config.toml
num_hidden_layers = 25
hidden_size = 256
num_attention_heads = 12
num_key_value_heads = 12
head_dim = 32
intermediate_size = 1024
vocab_size = 8192
hidden_act = "gelu"
norm = "rmsnorm"
norm_place = "pre"
norm_eps = 1e-06
positions = "alibi"
qk_norm = false
attn_scale = 0.177
bias = "all"
tie_word_embeddings = true
parallel_block = false
init = "normal"
init_std_qkv = 0.0219
init_std_o = 0.00309
init_std_up = 0.0219
init_std_down = 0.00309
init_out_by_depth = true
optimizer = "adamw"
learning_rate = 0.00171
beta1 = 0.95
beta2 = 0.99
weight_decay = 0.14
lr_head = 0.00515
max_grad_norm = 0.5
warmup_steps = 239
schedule = "wsd"
decay_fraction = 0.563
decay_shape = "sqrt"
final_lr_fraction = 0.0
batch_tokens = [65536, 131072, 262144]
max_seq_len = 128
doc_mask = false
train_tokens = 631700000
max_steps = 4476
dataset = "wikipedia_en"
Each number is 50 + 15 x the weight over its row's rms, rounded and kept within 0 to 99. Layers, rows and columns count from 0. The size before them is the row's rms in percent of the matrix's.

# layer 18 attention query, 384x256, rms 0.0748, rows 0-31, columns 192-255
077:28 38 40 47 41 38 40 27 47 41 66 56 76 76 44 59 43 38 45 45 58 47 62 46 44 54 50 38 42 58 41 47 55 42 50 92 39 47 71 61 88 60 60 46 55 46 50 59 62 55 42 44 73 50 27 59 79 38 36 52 33 60 66 33
084:22 43 59 55 32 38 51 48 53 44 77 43 66 68 51 61 56 56 49 64 51 34 59 41 36 75 79 68 71 37 50 45 66 46 45 56 25 57 62 37 24 46 35 41 46 36 58 42 52 41 33 34 31 47 47 87 26 56 51 54 49 56 58 41
091:52 36 71 70 50 33 40 42 45 76 55 23 61 66 19 53 47 46 51 50 47 45 55 20 59 40 30 58 73 46 33 35 55 39 34 61 28 48 47 20 37 26 41 32 45 77 52 34 63 48 53 63 53 60 61 71 56 62 24 51 60 64 45 50
081:53 50 34 25 37 37 41 70 45 67 54 42 52 25 20 76 57 67 64 46 66 64 46 64 41 66 48 59 10 56 00 48 79 44 49 28 60 60 59 35 50 55 34 45 68 61 29 41 41 56 33 52 48 29 63 45 42 45 57 60 52 66 42 75
088:85 56 70 61 45 13 52 58 69 59 61 54 30 35 49 53 12 68 08 75 40 51 69 48 69 57 53 48 60 53 62 52 40 39 38 56 29 36 54 03 45 36 45 58 69 49 88 52 56 43 52 48 46 38 70 74 22 60 61 68 53 47 54 27
087:45 63 65 55 48 18 49 68 48 51 52 31 37 48 45 45 48 75 40 48 66 66 43 48 64 61 39 46 18 25 58 24 42 44 55 45 55 34 20 54 52 37 29 57 22 45 52 36 80 38 57 73 60 56 59 51 38 34 59 65 39 34 44 47
091:65 59 65 50 41 56 22 32 58 56 56 53 65 35 30 52 56 46 67 61 59 76 51 23 58 67 60 31 49 39 07 38 70 27 31 49 23 68 44 37 61 49 46 62 58 43 72 73 57 74 49 69 57 52 73 23 74 23 48 25 41 11 46 70
082:56 50 92 27 38 26 42 40 60 29 43 51 81 47 72 34 71 50 47 42 46 58 44 62 57 72 70 49 71 67 54 54 42 43 36 68 37 48 39 53 46 71 54 16 42 38 81 43 60 37 47 45 39 58 29 58 28 60 55 51 53 38 36 31
076:37 34 38 27 43 60 74 42 50 69 65 46 40 54 28 62 47 49 65 57 19 24 49 36 42 42 70 53 54 54 47 64 37 52 59 33 48 51 80 78 46 41 50 42 47 52 44 50 68 41 58 34 44 61 80 52 50 40 50 45 25 72 59 48
083:39 47 53 82 43 59 48 41 63 41 72 43 24 48 53 55 81 27 52 55 38 45 36 43 59 63 69 38 29 21 44 48 12 56 48 69 52 32 18 43 49 52 51 46 47 23 47 74 54 46 45 40 45 35 60 47 54 62 47 66 46 13 56 45
072:60 56 51 36 28 31 33 42 32 18 69 56 49 65 30 76 46 29 37 58 33 55 38 37 36 50 53 29 70 31 47 61 56 49 31 39 45 51 32 63 37 67 52 59 50 54 04 63 50 58 39 78 62 43 58 49 39 34 68 20 51 38 65 33
089:31 89 59 53 49 53 40 47 37 72 37 58 54 55 65 73 55 43 51 62 39 64 36 47 49 38 50 58 66 32 46 46 37 54 66 42 42 85 49 54 66 51 54 34 45 65 26 63 65 36 68 59 53 49 64 67 43 49 67 54 35 71 46 39
081:71 93 67 45 29 10 75 45 60 71 61 65 69 31 57 50 58 60 43 50 50 50 36 55 34 57 66 64 32 52 41 23 58 72 56 43 59 52 56 33 42 55 59 49 74 53 56 54 47 53 48 59 48 53 59 70 56 66 55 77 60 83 66 42
087:40 65 40 34 44 30 36 47 37 51 34 63 26 43 40 20 53 76 70 62 29 60 36 30 30 34 57 62 48 57 55 48 55 78 43 49 74 45 56 68 41 35 51 75 59 71 39 64 48 31 33 40 35 63 36 41 43 45 40 44 75 68 72 45
079:41 48 62 39 53 68 46 50 44 24 57 55 59 93 16 68 59 37 40 76 55 35 40 56 69 82 64 67 51 46 48 22 25 42 81 44 52 46 35 70 34 58 39 35 77 51 56 82 95 39 55 38 49 91 91 62 33 45 46 37 50 47 56 61
089:27 71 31 65 62 39 58 71 50 68 64 71 41 54 40 32 60 35 58 82 67 54 61 31 63 67 64 46 63 39 64 19 35 46 29 45 54 40 17 32 59 51 40 48 45 54 51 62 37 32 58 46 34 32 56 57 38 42 41 57 21 54 22 42
082:41 57 40 37 30 55 40 22 37 76 28 38 10 60 52 40 19 74 39 40 37 64 58 50 23 60 79 37 52 40 55 77 42 65 44 38 38 63 43 76 41 49 31 72 54 61 43 45 37 51 59 65 43 70 51 52 49 15 62 50 52 53 62 54
087:71 62 45 68 41 49 59 53 69 45 74 57 39 76 43 38 54 75 32 61 90 47 55 59 37 37 31 26 55 47 83 28 59 67 63 50 45 31 46 70 53 25 63 70 58 61 44 53 33 69 34 72 44 42 53 78 42 50 42 50 66 43 59 38
081:85 42 41 56 61 57 53 59 59 48 70 63 58 39 75 37 41 88 55 50 55 48 43 33 50 12 03 29 51 47 85 45 60 21 54 66 66 61 73 34 58 53 51 41 41 65 40 46 32 61 38 36 29 28 45 65 48 40 31 45 36 44 29 17
084:43 53 32 33 54 73 53 67 34 30 65 47 34 79 65 65 37 47 79 72 38 45 57 56 46 84 40 76 60 47 52 66 44 56 51 58 67 65 19 84 48 80 41 46 55 56 15 81 44 44 60 73 56 62 44 19 53 51 49 40 53 45 43 82
078:60 49 61 49 39 49 51 87 75 60 57 55 62 53 56 37 43 64 48 33 34 39 55 50 46 29 46 82 24 37 81 54 35 39 51 34 62 32 68 26 53 53 48 53 40 44 55 46 63 36 74 38 34 35 10 36 35 65 42 27 51 46 45 70
085:61 42 80 54 50 63 72 54 55 49 44 45 45 59 55 48 54 39 58 42 62 52 50 63 54 20 86 38 61 65 39 68 17 38 68 49 61 40 31 34 35 57 60 44 57 40 77 47 32 82 50 47 48 54 43 59 19 24 42 49 76 50 43 31
073:54 41 29 59 43 25 42 47 36 67 41 51 68 43 47 28 27 32 53 73 43 61 23 53 44 53 35 34 41 59 25 57 38 57 48 49 62 55 57 49 60 18 69 30 36 42 68 70 46 29 69 43 38 36 55 48 33 57 47 45 49 43 38 26
091:43 69 35 47 52 25 54 39 35 77 60 37 65 71 41 42 40 00 61 53 46 50 69 99 54 71 59 20 57 47 44 36 27 51 53 49 47 38 48 81 60 27 39 50 63 48 37 53 63 82 59 43 25 48 45 41 27 68 66 62 52 77 62 59
070:29 64 34 32 49 32 51 45 43 27 85 25 41 31 38 44 44 53 58 49 36 29 66 41 30 38 55 51 63 35 73 41 71 39 31 50 47 46 46 33 22 58 61 44 36 41 58 34 52 55 45 54 55 67 50 74 60 49 61 58 15 65 61 57
084:94 67 68 90 45 68 57 55 29 42 59 66 49 45 43 56 44 78 59 49 60 46 59 54 51 44 43 71 80 62 44 40 29 44 64 67 54 57 56 24 35 40 38 32 59 40 67 40 29 69 66 56 20 31 46 71 06 47 52 39 61 18 38 55
090:49 46 43 27 39 70 74 51 64 56 52 77 42 60 64 33 34 34 49 56 60 28 51 42 43 23 62 33 74 30 39 42 47 57 50 28 48 54 23 57 28 50 48 52 38 16 73 57 46 61 49 45 35 39 65 54 60 52 49 72 68 55 38 55
083:56 61 28 55 41 28 58 50 59 87 38 66 51 61 65 35 39 72 54 59 72 28 73 54 63 28 46 45 46 33 77 23 42 62 32 53 55 45 34 34 57 56 65 53 59 33 91 41 37 89 52 28 25 34 48 45 60 47 39 51 59 61 72 42
077:39 10 47 52 45 69 61 53 62 29 25 38 54 09 55 43 60 51 24 51 67 36 18 33 52 57 33 36 60 33 54 47 57 57 69 55 72 66 42 51 58 63 56 66 45 25 43 53 46 54 66 40 53 74 36 63 18 46 40 51 64 39 19 33
088:28 51 62 82 21 55 61 63 54 50 25 50 50 61 55 38 60 51 27 68 54 55 03 60 51 33 42 50 59 55 60 37 32 63 36 66 49 32 35 59 67 82 39 56 61 49 67 41 19 65 51 39 54 43 76 66 61 77 48 46 55 43 53 47
088:50 36 39 50 24 34 66 37 69 70 51 55 65 41 62 24 27 60 24 51 44 61 48 38 28 45 56 63 66 47 69 31 54 55 60 59 64 42 60 57 43 40 48 60 62 34 43 43 50 38 60 80 33 66 44 82 72 66 53 55 43 58 69 46
078:47 59 71 78 54 44 50 72 46 56 63 43 20 40 50 77 47 83 57 39 91 61 41 72 58 39 55 41 48 49 63 41 56 31 32 53 61 42 48 39 42 41 51 57 52 51 50 35 55 39 55 47 67 64 83 72 55 32 62 47 81 48 48 52
# layer 18 attention key, 384x256, rms 0.0714, rows 0-31, columns 192-255
084:49 50 24 48 52 56 88 19 48 49 52 60 38 69 74 26 42 33 41 53 36 56 71 64 75 67 12 59 90 56 56 45 80 53 44 38 41 56 44 39 62 43 46 26 73 39 38 45 71 69 86 48 66 65 72 21 42 52 44 27 33 45 36 38
090:67 67 72 38 67 42 60 38 30 50 49 52 47 28 52 44 48 49 66 27 62 24 33 43 51 49 40 42 30 49 52 43 45 77 32 25 57 77 87 55 38 50 51 64 45 45 32 37 30 77 79 57 38 52 53 68 80 52 48 36 57 67 54 64
095:44 70 80 46 63 41 64 57 52 26 29 37 70 32 43 29 61 33 44 63 37 42 49 55 65 65 57 61 44 47 38 60 51 39 57 48 44 36 52 80 40 60 76 43 42 40 58 38 23 53 44 47 37 36 28 42 60 37 40 49 33 46 50 59
084:29 47 33 47 60 61 66 48 46 65 46 36 42 57 33 46 69 36 54 52 42 01 73 15 63 33 58 50 43 33 41 57 56 45 36 61 34 35 38 45 33 42 45 38 49 70 58 56 68 12 60 68 26 57 43 59 14 51 54 85 35 63 27 50
088:32 45 58 69 38 75 48 23 25 65 46 98 56 69 52 51 43 42 41 24 39 24 23 34 48 69 59 44 80 57 57 57 43 62 50 43 62 49 47 45 43 50 53 41 70 45 28 32 42 49 38 76 57 54 27 47 69 45 62 29 59 38 58 54
092:44 49 36 58 56 63 54 21 28 62 50 24 40 39 49 57 65 59 57 42 52 20 34 67 49 50 60 67 67 58 53 46 65 44 31 70 32 40 71 27 32 56 32 57 32 44 51 29 33 39 68 74 73 47 48 66 63 48 56 44 53 61 41 57
099:46 43 20 42 64 56 85 59 28 64 52 26 37 77 54 33 55 27 54 44 66 42 33 66 63 21 47 52 69 51 91 42 52 46 53 51 50 43 58 34 32 53 36 37 23 54 62 44 58 44 68 48 58 47 55 55 49 41 31 58 41 61 42 44
085:42 60 41 18 69 57 42 76 56 99 30 55 16 37 69 53 48 33 51 51 74 36 44 22 60 40 71 53 24 70 31 54 67 72 37 34 53 10 35 50 76 66 55 48 81 54 51 60 45 69 24 53 36 42 44 60 44 33 52 53 67 63 63 62
079:46 73 54 75 43 25 34 36 48 26 49 56 69 49 60 62 63 64 49 68 41 40 57 36 76 55 59 59 66 38 40 36 47 55 23 61 50 64 54 25 57 19 39 56 75 44 58 67 43 33 39 61 42 51 40 85 60 39 36 32 56 32 62 64
089:50 41 68 45 42 45 67 45 25 52 30 39 65 46 37 73 56 36 20 61 50 58 37 54 80 54 63 62 58 73 52 63 36 45 37 48 27 53 87 35 26 74 46 31 52 64 56 29 28 52 67 70 67 54 47 69 68 48 75 53 58 38 68 57
077:31 72 31 41 64 54 70 72 38 71 38 57 65 07 67 79 39 53 66 43 56 24 44 30 68 30 66 48 39 77 52 49 29 19 54 62 64 43 63 59 32 56 65 63 65 78 61 49 56 52 41 47 29 65 46 73 47 03 34 73 54 41 39 66
096:46 55 34 64 22 53 58 01 54 36 49 51 54 23 40 54 61 50 41 65 30 38 72 53 68 56 72 69 45 64 67 58 67 33 36 74 59 55 28 52 34 39 31 27 45 39 47 43 50 55 71 25 44 47 34 40 60 48 36 46 59 22 31 41
085:52 06 71 55 48 54 50 47 66 52 57 44 23 53 54 28 42 42 52 56 58 28 49 43 62 40 75 55 72 66 72 57 70 74 34 38 55 76 45 44 26 48 64 22 39 57 58 63 34 53 45 49 64 49 54 14 68 22 67 47 30 35 43 60
093:37 73 59 63 48 36 59 70 51 63 65 37 53 45 29 58 55 68 48 27 50 20 55 59 67 50 66 52 19 50 58 23 64 14 41 44 48 24 27 59 27 53 72 39 28 61 42 31 41 35 33 46 55 68 37 69 31 41 50 55 40 47 13 76
085:68 64 37 28 53 62 66 35 52 62 33 49 55 41 19 62 37 46 51 55 47 35 44 48 54 46 37 36 54 44 53 34 40 52 53 68 36 95 51 47 68 50 55 32 37 46 45 55 21 45 52 42 38 60 69 62 84 42 58 65 41 39 58 50
096:52 48 46 68 31 66 81 22 37 64 45 31 67 40 25 65 52 68 27 42 48 42 54 54 79 57 51 62 44 42 65 60 52 39 66 58 17 43 64 54 50 49 42 37 51 51 26 26 50 75 64 44 58 40 57 49 51 46 44 45 44 44 57 17
085:36 79 53 62 36 75 36 39 47 48 66 63 54 47 42 61 63 59 68 51 38 48 37 41 41 49 54 75 30 60 68 27 26 41 49 37 58 25 37 44 42 40 68 34 65 45 59 47 47 53 49 76 23 57 29 37 55 84 51 65 54 34 42 85
089:45 49 65 67 54 25 40 50 67 44 28 49 57 52 56 46 29 65 72 49 27 62 62 55 39 47 44 77 58 34 11 65 11 28 34 54 48 48 38 33 40 43 63 61 75 44 75 62 71 65 32 44 46 60 76 24 62 46 33 37 56 55 50 66
084:34 48 47 35 43 68 41 46 63 40 28 35 51 10 53 40 54 45 63 32 38 62 52 65 46 26 33 35 81 46 57 53 62 58 51 45 47 30 50 26 50 47 43 77 71 62 45 18 65 67 48 48 46 33 57 32 44 45 56 48 46 50 71 29
086:28 67 51 41 57 68 48 51 55 39 55 61 61 48 28 48 40 30 59 60 44 83 13 64 56 62 54 43 58 43 35 58 51 69 67 51 68 62 46 18 57 43 63 46 37 65 68 26 55 46 59 32 63 20 40 54 63 33 69 64 56 39 42 40
087:53 31 41 37 53 39 28 40 77 28 21 47 37 53 68 27 47 56 42 62 69 89 46 59 50 55 43 66 72 54 38 42 61 57 48 73 69 70 49 61 80 73 42 63 37 43 67 44 48 80 37 31 62 33 77 43 85 56 40 30 42 49 77 12
091:68 41 51 32 57 55 50 37 63 47 39 40 42 46 57 43 24 58 54 83 67 59 35 39 83 36 57 66 62 62 52 37 29 61 41 58 37 26 48 49 20 52 38 64 54 60 29 52 64 70 52 61 35 46 70 42 44 38 57 83 65 58 56 70
078:62 56 57 38 47 37 56 51 75 21 44 48 31 72 72 41 56 58 35 39 66 38 31 28 39 54 41 61 71 46 82 39 56 41 48 37 61 62 42 56 65 62 36 29 42 39 45 49 39 69 51 28 83 69 75 23 59 41 48 27 45 26 57 36
095:49 18 41 61 17 63 36 66 74 44 76 50 32 51 70 37 87 77 36 53 47 49 48 42 25 75 66 51 55 45 68 43 83 46 47 45 27 40 96 69 44 48 60 49 73 49 64 30 59 35 55 44 53 70 53 77 55 29 51 51 68 35 58 75
080:37 84 54 43 59 56 62 57 25 70 29 49 74 32 52 74 52 40 59 36 40 27 56 48 44 53 42 37 22 52 40 55 45 74 66 42 54 49 45 71 24 50 44 77 73 87 53 53 66 45 48 72 43 63 31 82 43 53 57 59 66 40 57 72
090:37 53 41 23 46 28 37 49 81 32 34 53 49 20 46 57 65 35 53 51 63 48 73 41 62 33 56 16 44 56 44 37 68 74 46 63 49 31 60 63 43 46 63 86 49 53 46 60 63 52 29 40 40 34 59 62 70 33 53 69 59 79 77 14
092:28 72 40 60 53 64 50 49 49 59 53 54 47 53 24 47 27 68 49 76 69 65 56 40 70 41 64 30 53 66 47 31 55 76 57 54 20 62 67 33 20 55 40 56 55 87 34 43 59 73 53 56 26 45 42 60 50 53 43 60 73 51 67 40
086:41 65 50 34 52 56 32 48 67 45 65 24 33 64 65 15 37 68 61 41 60 53 78 45 22 50 65 17 36 49 67 34 72 55 56 55 29 38 67 28 16 49 35 74 45 61 35 64 51 63 36 49 34 81 36 45 70 64 45 30 72 28 83 49
085:79 69 26 44 55 71 19 40 60 63 67 74 39 73 55 54 22 41 25 55 39 48 36 52 55 50 28 64 77 70 43 54 31 43 41 63 72 62 38 50 67 61 27 75 52 52 51 53 34 64 49 50 81 43 85 61 51 63 58 26 57 58 66 27
091:60 47 37 63 59 34 84 49 69 61 49 45 41 69 46 48 38 53 78 34 33 69 54 57 65 62 42 35 34 53 67 72 65 20 45 58 50 62 46 57 58 32 48 42 53 42 16 72 44 49 53 51 57 38 39 26 45 61 36 38 61 48 49 56
090:47 58 65 72 55 32 56 66 43 59 67 63 32 71 53 46 36 87 56 25 84 54 90 42 42 32 41 47 52 50 63 35 49 59 60 28 34 32 51 63 52 44 22 61 48 57 56 68 25 89 57 49 65 77 73 37 46 56 45 35 28 47 64 35
079:50 60 65 36 48 52 44 38 46 44 49 53 53 32 24 70 59 35 59 57 47 27 80 66 47 48 47 75 19 55 44 62 39 30 56 53 27 03 43 55 15 50 35 60 61 42 53 70 63 47 43 60 30 70 42 39 30 58 66 71 40 50 59 51
# layer 18 attention value, 384x256, rms 0.0562, rows 0-22, columns 192-255
096:39 56 45 66 23 57 39 45 38 70 63 45 18 38 51 62 36 40 60 52 37 47 46 21 59 36 70 53 67 34 74 43 45 50 65 45 41 77 74 53 51 59 46 57 55 58 23 55 58 57 83 49 73 60 51 45 69 46 63 56 55 39 76 47
108:43 70 54 52 48 53 49 48 42 81 72 60 42 60 39 64 35 48 63 30 28 30 85 40 45 23 56 38 47 20 46 53 42 51 58 28 49 46 44 62 37 30 68 43 49 48 52 36 50 21 56 52 34 63 22 89 64 54 61 58 61 33 47 77
093:38 51 46 53 45 29 50 85 12 72 63 42 33 49 46 79 42 30 61 60 29 52 39 69 63 39 56 37 28 35 67 54 69 64 38 33 34 56 60 49 49 38 62 40 48 54 37 52 63 47 65 55 80 63 31 43 40 57 85 62 50 37 75 78
086:37 67 53 60 44 53 44 53 60 86 78 42 57 59 75 66 33 72 62 54 46 47 74 29 32 55 77 53 56 38 99 55 57 41 56 36 55 64 46 42 43 46 20 63 65 46 24 41 68 19 57 60 37 67 35 47 36 52 57 55 57 36 45 57
103:30 49 27 54 50 40 46 46 69 57 52 66 44 51 59 42 41 79 56 67 51 45 55 41 60 51 59 58 45 73 69 51 56 54 55 54 45 58 55 44 43 46 37 62 17 41 26 50 51 27 40 52 75 58 47 36 50 55 28 48 56 44 48 34
094:48 52 84 51 49 36 24 52 60 53 78 28 68 57 55 65 55 33 58 57 71 59 50 39 47 39 39 60 27 31 46 27 45 46 60 45 57 55 58 78 43 45 52 45 68 59 65 74 38 59 40 44 26 39 69 58 44 35 39 54 26 65 28 68
087:70 56 43 42 61 58 45 76 39 64 48 38 63 60 72 70 47 41 50 72 12 38 61 50 52 49 63 48 75 53 38 35 52 66 41 47 18 56 46 44 53 48 50 42 26 56 23 40 56 04 69 53 89 46 74 51 45 71 50 47 73 30 62 35
119:41 26 55 41 62 50 64 52 27 63 84 26 65 44 56 70 40 46 58 12 19 45 55 71 30 48 45 39 61 39 66 38 47 62 42 15 19 58 54 35 46 38 64 29 36 51 43 58 45 24 67 53 57 46 29 69 38 60 68 55 72 28 53 71
101:64 48 32 26 34 54 40 51 38 24 23 50 25 45 52 33 23 42 54 75 53 63 37 57 53 62 55 80 52 47 46 50 45 26 74 67 48 51 48 61 63 67 53 70 43 63 44 65 51 67 32 26 50 38 74 37 73 69 40 41 76 66 61 17
092:67 68 44 40 49 60 53 61 54 54 83 37 70 16 21 85 51 60 63 34 53 47 71 10 36 59 66 78 24 47 80 36 40 44 45 30 47 53 41 38 37 27 26 40 55 49 44 70 40 42 45 31 80 48 56 54 45 44 84 50 55 61 40 62
100:25 66 50 48 50 41 52 68 44 91 82 42 56 32 62 76 55 51 61 14 25 47 69 54 36 43 52 53 62 43 67 47 51 73 43 15 46 78 53 39 40 34 74 36 30 44 58 45 51 20 70 48 59 75 33 73 34 50 56 55 68 50 54 89
086:49 67 44 20 60 59 41 38 48 44 18 37 73 48 50 42 68 60 46 46 44 56 30 38 48 53 38 75 59 25 36 34 60 54 39 40 74 59 55 54 55 33 74 48 22 40 50 41 00 46 28 60 38 27 78 79 44 61 36 48 47 55 55 36
088:36 39 47 41 44 47 64 72 36 70 99 43 54 63 62 61 46 44 47 24 20 55 55 54 35 39 47 68 55 43 78 52 57 54 40 25 25 61 42 52 50 48 58 46 60 45 39 26 62 28 51 41 53 57 24 61 41 61 49 45 78 29 70 81
098:33 67 39 70 51 53 48 61 46 52 27 34 59 37 62 50 64 63 40 38 33 43 27 72 51 69 46 55 56 44 54 58 28 55 47 10 24 38 73 32 57 36 38 60 69 50 48 68 31 54 73 27 57 82 58 56 57 52 71 50 41 51 49 45
107:86 57 46 45 45 50 26 68 43 22 49 27 32 37 36 47 30 40 38 45 79 70 30 43 26 41 61 74 25 57 41 53 53 52 59 61 55 58 49 80 72 38 37 52 72 56 41 71 38 79 27 46 56 51 71 40 69 54 53 35 48 70 60 42
096:31 67 58 63 27 50 58 34 35 69 15 68 54 54 27 28 54 59 59 61 28 40 44 55 49 42 46 59 50 33 32 60 15 33 49 58 55 31 44 72 47 53 61 63 51 41 75 48 56 36 51 56 33 59 61 66 74 75 54 55 54 55 66 47
100:38 37 53 55 65 55 61 67 35 77 84 44 56 42 55 84 43 44 61 22 11 45 66 62 48 29 43 29 57 53 75 47 42 58 45 22 17 57 36 41 34 50 64 36 55 59 37 47 65 22 66 50 69 77 37 63 39 46 70 44 72 37 50 76
106:48 52 29 79 37 37 70 56 42 50 31 48 24 37 42 45 47 34 55 42 63 35 40 71 52 52 67 47 63 66 73 49 27 47 83 61 41 53 64 41 51 87 36 77 35 45 41 76 48 65 73 54 49 69 61 46 81 45 60 50 80 67 45 21
088:46 59 48 53 54 59 67 56 63 58 64 67 57 71 40 60 37 65 58 32 27 38 76 56 62 52 55 53 36 49 59 51 29 45 56 68 41 47 58 32 29 31 39 60 46 48 47 47 81 23 62 60 77 50 41 46 38 60 57 59 49 46 40 52
111:35 54 42 52 52 61 57 64 46 87 99 43 64 50 59 84 48 73 48 10 35 47 64 28 41 41 58 41 39 38 63 47 48 59 48 17 44 52 51 31 29 28 61 42 52 53 38 41 59 11 53 46 47 79 20 75 34 46 65 57 56 40 46 72
112:56 36 45 54 42 49 48 50 61 26 25 52 29 75 53 28 34 64 31 87 71 67 30 53 75 59 54 55 65 63 60 59 46 36 44 90 51 36 56 57 62 80 17 79 40 51 34 44 54 74 39 38 52 32 74 28 52 38 36 48 25 53 49 29
093:37 49 58 69 35 69 69 63 28 48 29 53 09 84 51 62 43 52 43 46 39 54 49 28 44 68 59 61 50 41 18 52 34 52 54 77 50 51 48 28 50 69 38 32 58 54 33 50 86 59 84 65 44 41 40 38 53 57 65 47 67 57 69 32
109:49 41 42 69 16 73 53 54 53 58 26 56 21 41 38 61 55 35 56 59 56 50 52 31 59 35 78 42 49 69 42 54 38 56 51 49 41 57 27 22 51 77 47 50 74 53 34 66 60 67 62 55 65 67 46 25 59 53 67 58 64 47 58 24
# layer 18 attention output (transposed), 384x256, rms 0.0606, rows 0-21, columns 192-255
093:42 44 65 32 53 71 38 57 39 56 39 39 24 63 66 34 41 60 68 48 63 45 57 30 60 29 59 60 51 55 39 17 48 65 54 15 50 44 42 58 64 57 38 67 76 55 35 53 27 37 23 69 58 58 57 34 67 63 52 47 54 58 55 44
101:52 43 64 62 43 65 46 51 69 63 62 66 70 48 63 68 57 65 53 65 31 45 46 61 41 30 28 61 44 61 70 32 58 56 53 35 46 45 40 48 14 58 69 15 52 97 53 57 41 72 44 59 50 38 38 60 53 54 28 55 67 33 40 54
089:57 55 56 74 54 30 48 63 44 62 49 71 58 41 53 77 53 55 46 54 32 29 83 75 45 31 62 61 54 42 53 70 31 51 60 47 69 39 15 51 64 71 57 50 42 47 48 61 39 75 70 67 69 39 24 52 55 65 33 56 50 41 28 46
084:65 28 63 54 55 57 54 47 42 72 52 65 25 48 72 54 85 65 51 40 41 34 31 29 66 52 32 45 44 62 62 44 72 49 40 12 58 14 44 45 02 42 36 58 56 55 51 46 45 33 38 73 25 37 44 59 61 52 42 88 41 58 41 24
098:46 83 85 74 63 55 31 71 45 54 46 17 27 24 62 73 87 41 42 50 81 53 48 19 55 68 82 61 42 38 62 50 71 30 56 39 51 41 39 58 51 59 25 63 85 47 40 44 53 56 38 48 33 67 51 51 80 44 60 77 68 52 40 99
092:60 26 41 39 48 63 81 31 39 44 58 37 43 80 49 22 21 69 36 47 00 26 52 68 48 39 45 45 63 35 51 19 39 69 59 60 54 45 52 32 00 24 76 41 31 57 61 64 54 56 62 58 55 33 37 66 44 64 49 41 15 53 59 37
083:43 59 52 62 45 58 48 24 57 29 62 70 62 27 41 48 67 56 31 46 43 43 67 64 54 57 39 66 33 44 31 47 67 24 48 19 82 48 43 49 78 69 46 69 45 38 53 73 38 49 69 64 29 51 43 71 56 54 44 63 49 63 55 58
113:51 42 52 61 47 49 53 38 70 36 62 59 52 39 59 56 67 51 36 64 13 39 50 79 61 30 29 42 36 72 49 53 39 62 56 51 78 36 36 44 18 45 79 50 33 59 68 54 25 54 52 63 78 39 26 68 50 61 46 64 26 30 34 56
098:32 64 34 64 53 47 32 45 48 28 54 71 35 64 23 48 51 41 36 41 79 53 50 58 57 43 76 51 51 48 24 27 37 66 45 51 42 49 71 29 78 33 53 53 62 37 58 44 67 34 32 55 54 54 57 56 45 47 86 28 42 61 45 57
087:49 64 60 72 66 48 54 44 72 42 42 48 76 61 27 35 57 58 63 58 39 38 48 59 21 43 43 58 22 44 49 12 68 52 54 45 55 54 44 53 00 40 33 43 65 84 49 79 50 37 56 64 66 61 63 64 53 40 34 63 40 53 63 49
095:56 50 66 58 43 51 53 50 52 40 59 38 43 52 68 75 50 43 42 71 21 25 40 56 58 39 43 44 34 59 52 52 42 43 50 33 66 30 27 40 26 25 67 40 53 75 50 54 47 41 36 51 80 24 39 67 56 64 50 75 32 27 17 61
080:36 54 15 27 26 29 71 36 45 41 47 41 40 60 32 42 14 27 40 78 63 46 31 66 39 51 41 31 49 46 41 31 26 45 32 43 46 58 58 60 69 52 48 55 42 29 51 35 62 25 44 30 42 34 65 46 46 45 71 29 57 61 60 51
084:43 56 65 69 59 60 32 45 65 49 48 52 64 63 72 69 75 57 53 62 24 72 55 74 70 16 24 47 74 66 55 40 33 68 50 30 28 33 19 57 24 48 65 27 47 55 40 51 48 73 32 60 41 35 28 72 46 53 36 50 52 26 29 47
094:31 48 52 63 46 46 33 57 43 35 57 63 76 55 44 58 36 45 70 50 49 57 51 32 65 31 71 55 29 53 58 51 44 47 52 43 53 78 34 61 77 62 44 81 52 68 48 73 51 60 35 49 58 38 65 44 56 30 50 33 65 52 46 50
108:30 71 56 45 50 46 45 34 43 41 34 40 58 62 35 41 51 70 73 44 54 58 44 37 41 36 57 49 76 49 37 39 41 63 45 56 19 70 50 57 65 43 44 59 70 42 38 50 48 63 36 49 43 52 58 41 43 36 75 20 66 56 46 39
085:51 42 41 50 67 55 52 57 50 67 67 69 53 48 42 58 38 66 40 43 75 65 71 35 38 48 46 48 55 37 64 58 45 53 41 46 55 47 56 28 59 54 43 41 51 64 38 76 56 71 38 50 31 29 30 68 50 32 38 21 68 58 52 46
093:58 45 67 52 56 75 55 55 70 39 68 74 71 48 66 58 70 60 40 57 23 51 52 54 65 33 36 43 23 70 50 42 49 49 70 48 80 39 40 37 06 54 57 50 46 59 59 70 31 55 54 62 55 27 35 73 52 68 23 49 32 25 31 37
096:48 65 51 44 56 64 11 68 51 63 45 32 46 36 59 61 59 39 76 40 64 64 47 10 48 55 79 68 21 62 43 62 71 63 55 62 63 47 60 50 63 50 47 66 69 60 41 75 41 49 32 46 47 56 53 48 79 52 40 53 49 46 59 58
083:73 83 80 72 48 54 50 54 82 64 57 60 68 23 53 44 72 62 66 54 46 54 66 36 31 73 54 60 20 46 40 63 92 37 56 53 46 58 51 45 08 58 35 54 69 65 39 62 52 75 75 66 33 67 51 59 70 53 28 80 58 37 55 72
106:66 43 99 59 49 56 53 52 68 59 45 46 70 50 62 57 73 67 50 57 31 37 50 41 63 37 44 38 46 64 65 53 63 36 54 43 55 42 29 47 00 45 45 50 66 60 51 47 27 57 42 53 57 38 25 55 59 47 29 75 53 30 18 49
109:58 56 48 25 55 53 38 49 34 45 43 45 41 55 53 27 53 42 58 43 80 56 52 45 57 61 74 51 59 35 32 54 54 47 45 47 45 58 65 47 71 55 35 56 71 19 46 45 65 64 43 41 52 75 77 41 58 53 71 50 59 72 71 43
090:73 65 50 72 80 45 44 56 74 66 29 75 51 64 21 37 34 37 51 47 57 56 55 54 52 60 63 52 52 64 55 75 53 31 50 47 43 51 36 52 62 66 28 64 61 39 61 47 42 50 46 46 61 94 46 45 38 63 48 50 56 48 64 68